config.yaml
num_hidden_layers: 10
hidden_size: 256
num_attention_heads: 8
num_key_value_heads: 8
head_dim: 32
intermediate_size: 704
vocab_size: 4096
hidden_act: "swiglu"
norm: "rmsnorm"
norm_place: "pre"
norm_eps: 1e-05
positions: "rope"
rope_theta: 1000000.0
rope_fraction: 1.0
qk_norm: false
attn_scale: 0.177
bias: "none"
tie_word_embeddings: true
parallel_block: false
init: "normal"
init_std_qkv: 0.0408
init_std_o: 0.0
init_std_up: 0.0408
init_std_down: 0.0
optimizer: "soap_variant"
learning_rate: 0.00411
beta1: 0.95
beta2: 0.99
weight_decay: 0.038
lr_head: 0.0106
max_grad_norm: 1.0
warmup_steps: 200
schedule: "wsd"
decay_fraction: 1.0
decay_shape: "linear"
final_lr_fraction: 0.0
batch_tokens: [65536, 131072, 262144]
max_seq_len: 512
doc_mask: true
train_tokens: 723200000
max_steps: 5784
dataset: "wikipedia_en"
Each number is 128 + 32 x the weight over its row's rms, rounded and kept within 0 to 255. Layers, rows and columns count from 0. Numbers have three digits each. The size before them is the row's rms in percent of the matrix's.

# layer 4 MLP down, 256x704, rms 0.181, rows 158-255, columns 528-615
095:099116075099148134123202121146153114101153120162094078102160137112141171154149132129104122157113081118108134117117079084151125092154137103132176159157175058114150110156146184092144075178134135136124121108132083127130147175090164121095183188086096149090150161115157
099:154087126116062075141095130125117105103133107127165129125064142114121113114086056175189122104072142146148143122152108120168098123109122165101141137109153133142118068123148120153117125082143138108121145123163190157105114186094177119100137118094165146079143135081156
102:141125148117150157088178163137139095097101133129120099093171160099111152167101177143091086172073110128118146144165106134127188100143120123114180079074118123094131148155141140132155089144085109143109155196113095101137127131108122133131079110143122150119110097117099
095:152190145120120150131101155108138114161087130173156156121119105162113070062158125132132177125180165133124160114084101173074129151142145117112136142099140148136168130125091122131057121124146155189084114174165074110099109104097143125141086144105168113143107168183095
105:160109126120183168157135106092170174159171192081183143084124135125132121123116140213160088168124123131143137159159108117096119139166158122094104102115165133176173152080104175126166125147158090096142124111161129127086130070156109129120090151161122127130135166130112
108:109203076078174138099091180130115116139120181074143131130151131121114155081165104123089104156212163080101142121159171125096136133168166097081116118110116140137094130116137148116061161093115155101109113086086142107075123137155139121137113133118157119148094079100080
098:110139170101066161119180096161117089164132118128086116144128157073107144140132180166124122128115088115145167191124123113165109145153201118132151205052170108092162109099052147110154158114134070094108207127123109119144185182124080085100101061143108137155138158164052
099:089152200083058134077078134127130141143018102134148110091152137149120126160164162123113129126167139118136126097104143080172144123104150137214078160170157122123101152104092113125125147098110084141145159109166149135141048174138142124153158087166127064149145092147053
108:137209142139121119095129130120085116130120161148122156120079145149061123158110079125153148088093180121101144169085058120166222125179135224120117108086115108126181162128111141117178151083149149148110108136164172033122124157063145089131106113161111154108128122067098
102:118117158161163071124066124157160107097123119176113129104180131087096168104162168154102180169147148144130114141129165085133100109160132118099115155080168113154154082156155127164133092145107117108068131120081114147061080148147141065112137136122160125182148053127061
103:087139111130130133125135044155095127099151155135127094105131104153172092115139180099084111174147142149122083128155136158164164072124186082149145142141106103157151134172118171072175128059084113145178220165093111103130140113161130120143117173127092152156103163110138
101:103122193127110171051177102075074168163174113145078121107115101150117124159140134140094114130103127155148107137120079133121116111166131105096116153139126051151191096139116138088148167129114139107119166091138127134150163100131125110127131111079061172102139155133173
102:123190105127156131087156078095101144109118103126129078139151147170143106136203129106122163141070111135149112088150158152095117177114180109112105105136140105119133089099130138123118099113062124109121134128106122101109155155141146108172098180195145182055148112086151
094:131155091131110151117097060168105060165136147157103179142156148128132109113174114129118096152151130131087135138086084141124116146105177098137150085156126115120131093141073099116211118154131102122122187148164137148148175153134138138063145190127115159154090183100151
097:108129124135104150166131128101132082151131142108176147103093109096169157094143100109130126161105136075117114198096121132143144155131084227096142129147120158116145169062128116117130110116038097075089134133130154151176125150150104152096120145081107119117128164110105
107:140095087134129137118163149112077080069155139201146130133157098137150055148165052136119108082102130111089097088087112187120120112160128091169141085137161120086145103139170102156127147114109160175151159162154129075110150099128125132138139152150132134094095119194191
105:147171101127130168150146139142132060135121129094157145152089171105173081136136103135162146143118057079111116119099106165179126156133153120143069152111120106127134145113159139073104146140136180095144133118122149096121136153061187074126143123183146131136125109134063
105:135072149131096185106121105122129124236183136120157062133111127093092154191081181099057126103091150113127061140182140151125125083144161136145088094110166107144169097146095127129117072130128111077119162133159121113158130102085171071186185044144108145097167152154124
101:176112197114163171158152112154101143180111183095140127122141115184136122149114140173095145161156036168133114112161116131147131193165084167146107070147127126098135117112126027208147122103101155127085139096161141176156208141148140123136156127081105183153093160157142
100:131151106104176152086110145112154134150189133119154048108143153116116096130119070126099134151125136155123173125136130090130100126130129087132090123138120099148118124155133159148101129135123106038117091177144162194172104120137114130079129127137143156148117134154176
100:108130123080141078098153125100129115104164138130045135124211126124168159122139130146118106142157216213149127131141079112130128172131078101050190163125095145091150154107129100155090183141099102146123099134106149142131102155131164100129136152104107090166110090145114
104:070104148141137130126198174110138141082096080077138116118097102140096144151140113162107130151108083128168150181129105139106128166103140159107074160157123156145155118148116152199103097083132149090143101143159152162129108127098112100115176159160099146147112104151107
096:106118142089175157145126134140100132150092131166111110130145169145214067087183108084122090112068111143123142125149094087159159163082059147133137129113117120103132210092106071175137127110120169135140164082131094160131153126182125115143124121115126130184104136154136
101:161101099115096118165115085113146144169168111163093160097068145088164147137149122112174165137139114145113132078107084137167076102100145139090212135124136174132173159106135098140127116175144131197156143154146103166123192098134096095125105160128077139135109208113170
106:186046147100099156128152125116114136165144085163067093125126109116170131135187151153126148124129125122162179170118055134128177150034160111124136200075156157128099141124154125111132204129172179110086173213123168150143104089116133096133110098170110157121091163199118
099:137152130131063219122121107069117115124190162120097080123086138138150131113162154133143122112100163205068094165197155129148137121123152120123133159134105144133133109117105106093145150095140157125076172136159077066166168124160086113151087152163140161127142057115131
090:075073048117135158165134069165166145132177143116089198153180122157161150116141162104136084122057113096052133129178100142165069122107185083149131121110110106114155173137155150090154210132105087089155135118092165119130119091162106149170056134130135138150075149089099
101:124127147129136130186069094126173065094122197104091127124159131151158180147093198178150144108141099162077138150153101104068163173107106155129151120130112147162123052067094133154094096130182175073129134117151062149110121129153124100087096117127132144070121218145174
102:098142114137133153104141149141164069186104146122138126149129113139143116140160138097060096134142099103148122077031092167101167155129120124078146118145084128098150141093099146228096104125125132162111165093178130135111151216213155125160175088110102084192086073120173
099:082116154111134113133142118129146113094154184166115140060124128179132111104121140141127153129127142096094137125187085133110129176119068165136170092113162116132156151118162156113147135128124106151222135118073174170097138118138120175159116178142125117170109135091134
100:179099141124110141137124135125136109096134121161109157137152084099130154163113126178128115086150111128134145115157131081098148132116113122088149097229078102141115147198151113099152143206111099136181145166123174098096148176171096186096136132071118095146125141183103
101:215134135110175108184147167133104127104140119129100133089116146164139149140131156157141144154062124164137132128145136109073150129122144115116096107109158105100083157125115218126111070090127118158108127135119077175168126078175080095145101131132116153080177183145143
104:105138106069131098093078091114164121091150133142066118111116093082161149137088130150106156165140118129133142142173194119123122137098177093153066124128162084122163118109101185160148163170139126127112109112142100055145104085150165168150099049133115102104142139110137
107:126116115146222050152197154142184148134166127198078203076112120078074091169108156150113152121154126097147168100123110087151109105178140106088121138139195077114121137175142140138115114137188147168126156191117111111069143086145091125114137160112099125069139157117117
101:118191166100086110113103142127181081119116126116141124100145140088110130156070098136104154113131130146168076157083092096155149103085126145132157141105165203118104146178123136161136112172117084154087131101152210074065151099088152136137115173125132069101171069127152
102:166182079142106153074161106107140126114080167094123130186160107141072161141184140074156141148113121136090098069107148041117150113108189072137145141137181083158140140149110134141121209136080085117163169127156112125123131183108124122129119169069103122157192120097143
099:133109151159064079159099129109154191102122046190062146096151137089096114095091135086134112074109081142106101169121063145141215072072108054152104168190147128122185077122122132137133106108064142105164150173135116092144162140104122148077160095146136172126116147100094
099:109139137107137134200160132162166159144132162122094139118152103088106155122166144091122157107170171104125122141158141154161147149105089144174162085193096152152120124154153112126112071087098160147172159078162117128145170120179184122127136162114142068111063115117137
100:151141128146084127163124115154191141188076160109205104143132151050076162196111117141142138064157115159102120105158171120144108126087086133136087130148132116089176142113140113148138118108139086147149187111085071100123147103137082175197192143170089120135148097161102
097:137116091089138158142174146152124186160144152113116135108050128064111036165134149150188079149131138137054105190116141070173094102117075132093135131186153173170100055145118146109118126115115124173051105133086132110147150104135110201087173127050140054094087142179119
104:109099177070112072096168147110112120146118119120089088129088144099150118141106118068115171086125081126145118151110094139080112152117159119127161107124018150158053133076104076151108060158074126133085077158080203122155137115113162145114190137130132125102162037111096
106:101094054131083134148177094135079132151107073161114136109158102175133124149099160092132119107140112115105097083074101145155182106103072131149105036096098156152128124180089113121138146128089083135180075103153101110113154096101150125147123169133123140116129125099136
096:108138070073114116172156155197096172174166104148157120082125116063148119083142180100145135139143133143176122079138120108097139162122148075102123200133172149124063111154109073164149138102170100096109077080106120101108133103093077196128082154184113119163136140121131
097:159076139128064194070111094160100060155057123092171103129136176138177135122108211149124141107102107122094171157161109106130170145068205077135143166101094095139115061115076085111067149126123095140092134103147143105176132149196121152109127138111128131094109099150169
104:130091188133131093131152153153157136122165114174111118135199110145139140132148100093163122105157099132128139132097146157084144170154066155071158156117134124140091170210153129096161137109121127112099145155166057088113112185178199172175179162127103192153142101085137
098:124176219137151151096117120054108123153142134114113163117130157130172083125117170121160172126160159172211148099086138142140179156112057178169084162107136088133152136120080090170107134155152178154161141089143183111115111158135162123129092151127157093126151103120089
100:153098116131132131084089114116092127150112112133128153159101189168134114016138149125095138148155114085114168155181176082107078195129112099126091108036124149164119116092157065138112188079114112068134132136121135140133146105127145120193134124081100165120137179072238
096:067116115149134119162178142135141123189128169111166118154109142093200161147150172153172216136133140128140139102087144082129128131140098130124054170131148131197073055120208075189158196106110189149126129134168188164137132117109133143145133094096096126162120110142117
098:087056201123077165138117126104096132121102138156067077145104117162157079149106161107093127166182142118173117211106115185163140100120141149097079183164117127134058170143081103070073078144124097110118114043161152096093158164105153090152156134075110122116134119089164
104:144194143147093137103127107163125109159127151151073150127124143128128144119141134071174088105080116157043101072137091074114077134079052167098132139146097147169098073133130105111052124178075094164209132145173108176181095140144162175125203111112117083145176064084095
098:154163129077114208100107107121066139135159134120073128061181087088096129095134129126153165156193195171128128150134093089080180078184139130148150159045194135116114167140154132119209128123178109138124140149119138129116091094096159085111145132204100132087099148140146
101:156098124116124195103144143164150162116115168103095190150118142129116123053174114096151103115191117122169132110084109177116094155137137074105144158105144082129190133188140152068129141096114154144120126176089094124127091139174105105100158132101083118182104126112110
102:107086125155149150124176088096131126164188107124135097145104166112142132117090144098161106045120080166104149097161160122216065131160127110116121130103122101108111192128168082148146120082186158064180161153069080099119074147141142149112143117124111149092140103126132
098:079092091106176115149132146147110158173109145109134141087088118129165134113124124123129153108133067127166095137109131175079105154070172131077122145116182149156147155169142090160126127097191127154129150075089138172133164179111107142133143141159138084106092099119149
103:128103082146166104141090133146103032124120120127156132119109104163139096109103124170145128102126100105159118186153141114144056125153185120151067097140117096077071148137116070106152105158131134135109126140104135187149102110114114128145164103164173086187171134138145
103:168165105058127141158129094089159115119119148118125142083161198143075208132186100133189097145132089153147141098089125202178129136162125090101136132135104174143087141127191137120122132091089136081104104076141106102130205073095088104167216122136126158131146151084149
097:087139158145139132126181116104165110177147158117005135100098184164125097135055130114090140159141153163114072112115110133151132156147139112112094118100099116158133175168070088190127081098145102132131180095127084088149134054083148071144118165111118157116149123161139
099:129134106153105103107113135152199106141113101137062057123140120128147076148086135095096137093094116082108099096093123117155125137100082117109149136137089170146135105131121153179132167143148148160107167173203152137174101136078123090112142108121128109139172171146141
103:188057095102102160138156109135153169113133141163191101120122143166076154133071073107120094100138127137129103131119077153206116178138139131114149133141120138107110149138148113191177178128099092101093158153137116160138127084135104144104162159075109174142088144104121
095:188076147101103103127115121078138165134110082148103168133161176102113134140144132125096132143135149105134183184069166124127125119071108076102165116136112121137131136081130158128062064082105109118100132115124076128097145166095116098155162111169144145117161128073094
100:099191152145131092104115091112129152152107141106135120077138120138096126148128140117128106139107149131136067095079149153071203091150151108108141151113153169105136143106214118168140095047123152112162157175067077133109117158079112126161150133131122125098058151156109
100:090095104104196104091175126107116127132139148072185129115155094125165185159084110138172158161101150098097143152109128177132062102169133122108170049132145176020063127105169143130150112118150107063090153095118107187124133101113105067110122101092096101147108101134121
103:156157059156113101178108141156138138137106179125169152083122112104104171104101161150116132130153112131136119051052153057136103151180140145111094231051137134147050084145143131174109157138117117177087108082133130158183104133140127111098117159158151113145115132147142
095:193147097132148131098123118187156120139166074111102091043133163058071135202163103105154103159120110184182133114167108135086139093115158152077133100098117153142142151144168084071161130173146111134125148150162132106134160142136163108137121129144110124169067129127116
102:144178106067175171126192167141112132142165147127124119162175091124095165124143150169086096135112097122114110072163182104133151084123195093160128145121074126150169136193120102199088072080092088166157189128132108102100088198142095124122091123185148091156060112111128
104:150149105229104086121140161158130078105099198141128142133130127121129176178095134109086152141106109110123108045121128102101157125124195147100134115110095042162144136092182115114163152129091137152119123168182187111109145101156068083073157131095054076124142123115206
097:100102093210117141151126150112175100120121121203066131143115135122063129107057113093169132108144146131103104120089162128117102148153145151127125059082069127135094126172103132125180107172127147112089143101056126159139118151161118120171149127082064124107113094161117
094:073162131125200138076120211113135101066166159153180130123155177137104114116163118175102150115169132163089120130137112175124112103153162174146154089129115117115082161162131135137162080109177118082161186200118136090145155170129120121137150131093120120104073151049120
094:152125115116164149162087116104141159125120113110123125072125114107117129108141120058178118131144183163072105101184122126150132139132062210136083108092125146180117120144146135107144217151176153120135170094144116065173135077146136105104102116168137102170103118077072
099:176139148119111161095146138135083152128163161133086166129108168103118109113136077134144152141151153144096128140121131133129173143148191157072089097116148145161126171165149133077082142146104133124158090118107087108126164142154082141073151089181096125184137100184114
098:139135137164154121140189108113138129178108145130201114136139114105101067134128104154107150120154124132073041131179131107161115105067097108135141151140167145155132136144097157171135144090126093095099111108126111177188121086191120128099096106120146100132081151090165
100:184173179146161130120133090144177158195125136117137149121121113107083099089124128109143142105123118122121140113164126074178151106153133146177080065108136163138109145157122133130136147058127167105169185055137168151113073178126132093056107111137243108109116127127133
095:057109152081124140102125187077159134119170163084140093142123143147119131128087075140136116101096144112125137073124122137173112141154123188187163110115109102139128098173114120156161170128087183119101108090131136116166098113069149155157114149118158143188205147135124
096:099102136150138087083191107111152161125122095122116157183079143117129200118085160029131099144139120118149175126118092129177193142134122122138077185086144174126151147109175122078163153071162078106089135156111140125134124128145114124141094100138149097094136183123138
097:100081144161149143107135141061152190142141163128150143090127175074168130243136125121110115069111128158137056127145114155183112150173108120145113148104127099099112131158195123125087109078128153117059140134108109151144156105112154117164134132166089139033127150119122
098:146117135113077136083146133127094080103142145151153161147161124105084113100149144141147086110117194182124110098134117110179099117136107173157089132144148111113164140096134157127167072147149126156100140119068133131178160121105118172113149165144132199143157106132076
096:175151093138126049102145122100139163122134135117091115128077092125088127104155108155098148110153181131149200102187167176143102163109127086120135120042087076138094157165161147118137125173125147107070145068114064109139082144181122122169091094147103134115148097078120
103:135106151197129119141032118167133158129127083182156068120122160123113145127085086152165133075108131130118112166130211132146161143068071161090123111121195149148117069145139153093142114203116150157143139169150096125165128113057170133126141110124098135084133136124149
096:210064066156165159115148053126163120092067127155086112131093105191143085167101126182119090127072143136141148148144148143130111109074114175116107145138125114144166130166125119138145175152124109106116115166164098138142136088146066119131137112128124166145134092132103
097:099118104147140116080160145127103194131174087093145164144141116108202094121182105108156096140119166087112175104124097127120113202159103073142108099198113129160154106086196171139098122107121121066127126169084093104158080134153116104086117135141141167100132178121116
095:104131154044111129097128151119096157080090171220127149111160161089148111182115159184203103106094164132136161126127108150104160187140135175193139141172187146119172108145083162139101186149133066095106134127140126094114105119125135110122158113124140118122111134159115
103:141146190164087159128162123126139193166097152091148077160147124137170104126142118129113126151124151116121106146158175157110164127125073090116142074161145094150102102114150125115127109148162095172125155123155159177150116142130123145074144086129129140193148144098097
100:121136082158163164197088099119164155105146096163052160162083162155098140169115068104164108148143042152156085116112147155186104131108153140156162096183107132168186119113106110119181136146179102148124114164173137198125102087129115110118118222127141174150150097104184
098:140097125146168103139134120071154160144094127159111158129051123151170124149113061204134172152165111167226178124134130221201108155137151148168112120132131086125172158103141115147080128078138125124115118082059159150146131079159178122130118145084128117165154087135080
097:167119145098156155136148112117123124099096134147129156143161182179116101164122142129171094114133168149165144197056105120112106127122148166123156132102104098141094180126154172087107155127096089157101145154170102070117129132100167135114121106117136163138104143123147
096:141080136125083149133165155093079063097117192117127155144137074164138135122120116156136139113156143152128121106103199164076072096120115031153119125111139166125100191081175077181123135112104144109152083119126092135123142096120138130125170145079114116162116155111085
095:117112112113100125142079104172130183097163144074119084175146126097121132133084123109143053147138160134105151096126140166141071119126128181154036114146136102041167084084173157101119131085154111105160152140135142144131132090175096161107118221102133142172117115139133
103:097167056105173113128134162118153102099109132121089119176099107104120190139163150101102120179086184099131109178127139115156132151136147090102151189162140158113116092101132152107130162083128098119122116071075141095139134129143075111115051160154177077097063107138135
092:101068067156218133095175145064106117188116153171147107148144178160115166131134135115079174169134166098163096141061091136127143148138162101143113074109181095131086110108181153127133122099124114154140160141112139126113140125098160122159128128097092082168152171120168
101:105122114136120150170127167075120130136179081161188142096120141154174054137137115114150118127107159064118042136097141138097086093127117149133177150063107176127080144183131110085106109048123102145159109182174130123149088160172135076092120127070111151119094139117115
093:160107081133097116194143086127130092079105161128180149153140105098127187125120157140125116128098150139097112155191162106106108098124093159114108088101087140102150109179156115108134168102131143141099061185120101127165166111175131155161107101100121122175075129087112
100:156172166109138151177123166126160128132133113120141169154148182048165121088128222078163130118120127126136127048105119109157107189121097135119095134123137113090093114140157126137102111070132113126159153124112158166088193156131087202136153160129151148146081122176126
103:113185148198138148172156108145132142116101084179140146118129128132146115178121131142193118135171110179165179109132056104101138133087087210089112086145107115146173174129170138104101122053174165096154136106063127150070177120150104135133090189145178148134132147155088
096:088103167141157128117127148080138119139126097074143083147152097107147183122152121155088170149154054139080100121113185139138108192098181123156176159142122134064147151090156141145106088113115154106124129155135128113131142160189112178096108063120084120084154165171058
100:125112093096172110119126115102141216138152212154166155113063099172106120136146098158130133104154130163151125117160140109184115096153100115131129089114125102145183116153172063104102140141090157156065128139141104081103139092127152143145116126121143144126070190132122
101:102106112153076056150143067165116135068120125145132090217179137155172158068174167035111150133164117113065147133136187105097141157063094091128124108104164106058138084100109105064139141111163153178136094168160138118122133170101119150129138145149158093138136122061129
099:126167159185163132162144122098132124106160125163140161112155116134163150108139056134082124164113113125150119127118131117119112115066101139172133093160114124184153121152124132161159102139185131116083126082158206154096096097072170140111134149096147115138099153095114
101:118123085148118153023141145102114160119088143177157133105104140108170093110088126166100186122113154164125153129094094163085098108151216084115095122112135126093137160077131123192156169159143150083209108151120107102088113054141159151113075101147118143120143097182146